config.yaml
num_hidden_layers: 10
hidden_act: "squared_relu"
norm_place: "pre"
rope_theta: 10000.0
rope_fraction: 0.5
init_std_o: 0.0
weight_decay: 0.017
doc_mask: true
Each number is 500 + 50 x the weight over its row's rms, rounded and kept within 0 to 999. Layers, rows and columns count from 0. Numbers have three digits each. The size before them is the row's rms in percent of the matrix's.

# q: layer 5 attention query, 256x256, rms 0.193, rows 0-4,32-36,64-68,96-100,128-131,160-163,192-195,224-227, columns 128-191
# k: layer 5 attention key, 32x256, rms 0.193, rows 0-3, columns 128-191
q0 065:591507519491516388461506401465557391511526536530465505484495495480520566486486589466642577465572469565594533533490527489565488431517515391377597493442473468523498588529472482527511520439487604
q32 071:485544530526621542495411502419534586520485467501402516523538509510597524428458480511505464516467523440408530415538560470452440426532529489511463498518545463494488485527589544460486504461484505
q64 073:500516569410445541532558553470506470430426497440487525620487517525483513435498560556495442553431463527525528395527449498523523589440482522396584375450546520556490531486522482580492510518546420
q96 075:429416485592384486465562540568545518423532498564572529509562448505482477508573455488583450479528620530601513434546476539539533520494540451497601511461469513526495459437420514458497499512495504
q128 090:524464518489478579485519525443616571488498619469547580483496483446512421542448545502477452464509465491556449469442590532469448550581429569540428405417461465496472479418427542497561529541384401
q160 121:472477388454487401486424482514563557481484517509578493566558457480587475478467453492555494533516486562518462474558520515537483510429499553478483461431534467550458554343509487575497494420557503
q192 083:461484439506458441455522516488560571456404564444498504546463533407454557420583496496480562462472460485483643526487540523471446651560533558619481479500467563496509476561544528589571452485512404
q224 114:522543458548440492585497498413559463518599441451471501481524472510415455506439520570447451471529534575568526511511445467427475487553489485540360438441451545518513466522541458564465568540541511
k0 061:442485578607536536502519529503461535583456521455512578450377484535611503566429538460526531456482531481494465552521468473487492415370465548465496532487499405367543412405484460410422544419442460
q1 066:479521488441500455575557614510543494510464473538491589518486432590508444473493511443506507488430544529503535459511476470463516461517533562570506430363521406489533414570505458473489526442498526
q33 069:651463457541541370481559386514465616444492596507563562517546514489549362557471521462481476460435439562453523481456478516438521361616573566560550534474437487535436514539558460466500528507457523
q65 080:497570446541505468481571463565527549509430552509530546580528449438620406531469484460492492430531481525482429459504558551415505417557521467462624564553477479564485420332507467514551456565468494
q97 055:601569492437487553565516480552482485551520474490520428535520550572474528572503467531471452520404592520430398514478396473547495472481497426444521543537525507569402504524518540497470511462502481
q129 061:503480474487602505509465543532509559508506408508597512499486499531544540609522423464486469483520496533566539532444478508517533542457521443475528543470545438428473516606557559545507557475469461
q161 102:544447537576520505520426419411494537483527568512515575453449578521447513450555514483526556513507539529449490479457523508535525452575547522531534608516475520467539487564538514539549542569491567
q193 077:495513493539494459543554518549567518522494591443417513598545407456500489498439493429520529502530510465537431437520525371501560458536532579479497476497473369493527564353463447539520507552486479
q225 113:528560498515521531572529394556558611415498647515538511456614507482500540524571492450463518472579463554494476500461417481453507421582504476472492503590494415533548521389501481561564481506463513
k1 067:571457507512529542498565460584456505503499376473461566502424462500427466481478455544487494402484515491531480497444547541505492642471530612470491447477474609443540518548483506509514473508448368
q2 072:515559514531510491501533467405449506493589446508453520458581507435505485581549473465420530524507503500521493518489595451434451516461541558513483526559595415436566528412485471494490572557464524
q34 084:450505458585464522514499531535527494580580488470467614556491453471494450488531611508520557486623617484576388499497519472532599585402482491474497456517525431408540519489534506534481573520448519
q66 074:495515516585458470567454516511465536564563494506490576512605444507518483538531504558431628548526514439539419538519543462565561514481503482554468506533497444418478503456456463480462614436412483
q98 056:525448533528445543324585493501451588437405492599471534524554481446546485443530596556534568570482537559470431443620504530499506601501529488411605528427488490532494494563426574568438495550546514
q130 060:522454488537426482444575662541484649533515524515542522508464519563445492479560578530445506450478483589539507434435609423491382491436567577560506515428526484529558461426433415518526524501457460
q162 100:559536488488435451525499499570490491534637480459414507474457427489515498486484537462509430521584477437493422417500450568614494380483456515447447479536541480505519433505420447498517576480476465
q194 084:548459563539419470530472465502441457577486419491528597473524470449505419451483616472555398521515473488521562492535549498561515493407505513526474396478539469464439421581439499456453542474455506
q226 093:552470472492487451504559597517594443503488380555502506563599481514501448486462569462495516454537568465563491454539503544580510493455518533371511546422466484442535455473457517418494622532506524
k2 075:470556553445617536544450482504534517463461650520440534436606509523485529484509465488583508480425490538487577510504452500544467458576497497526589472484545476574574503482494525464457442485527576
q3 090:495452598451576562501490521495458551464419503523452430520462550463456490518463524447429506535416465494535578474433537407468460535479499556504470585480537479477477489441553500568456420527524502
q35 084:528452492514567472485426468586484508362432590465451514499439502441482503457378457546499407460390483575580526482475518474478481494459532397546516518523476577527454455358599486463538398508546533
q67 082:501508522491448499480496468557504496369499503490468441539503478500489580444424427493433503498402490596484473561419542417451475482548397490581501576429501458430559453475627457589561518509527480
q99 060:459521463531533519530553432579489537434422431565405537554516507529543478644413470488464465472576479546490412443458504473518543535494523456528562546499542475451470525552517466514477507448551568
q131 071:526506500496540464567486462502488525462431586519478536517438523522510490512437429503467456495457467534475499556452568429466430560458485508528507551492536499483424428470543499558478444481434453
q163 090:488582515478488565489502497591550433402481514472487474486423498405488546544531482483514415476429441539550460466479546454489569431462499439440512507518545521399393475484541549481509438381512474
q195 085:427495505491456522582447466599461523442474546433384568467436493468438553581423467415476481488482499525557595497469480409513509530555491409478520501472521506459463486385508513535502487563523489
q227 080:418544528517570461527505487543609466364486523529491558544435582502470578580555491457572546557424514537637470421510487485484420508486457421508504568496475442492443400438514501537426416503512500
k3 093:490579498524525494534535615496498482445510542547454496494430503377557514539482530379569486550473403477558508446432545429555439455491557552454525477431550543450411488529466509507477459457495462
q4 097:383502523473494510537469512452441422639476550478545495487538461536449428395564492541493425480514555431405507475607509561582545526587521472447494433630434595526581513527569568487486499452499571
q36 083:522465522534445525562483570576503451570518592477512552487486456529442510457572520568500476507602469425361488516560512580457437577503520481459550377582494563508630461596527508462555521403484518
q68 093:422472444480496432506486533517508451593531469539558517514514447534434510454575502590550530491533533520530633464540425570494435465542538542494454525580526519487500535496466508464585498486462468
q100 066:477546492552472534558498581452539398518564610514581517439504396560499525444544534489474569502495486447526539468585466537528520424495424439483446509577533493510491554441563561441493513452443452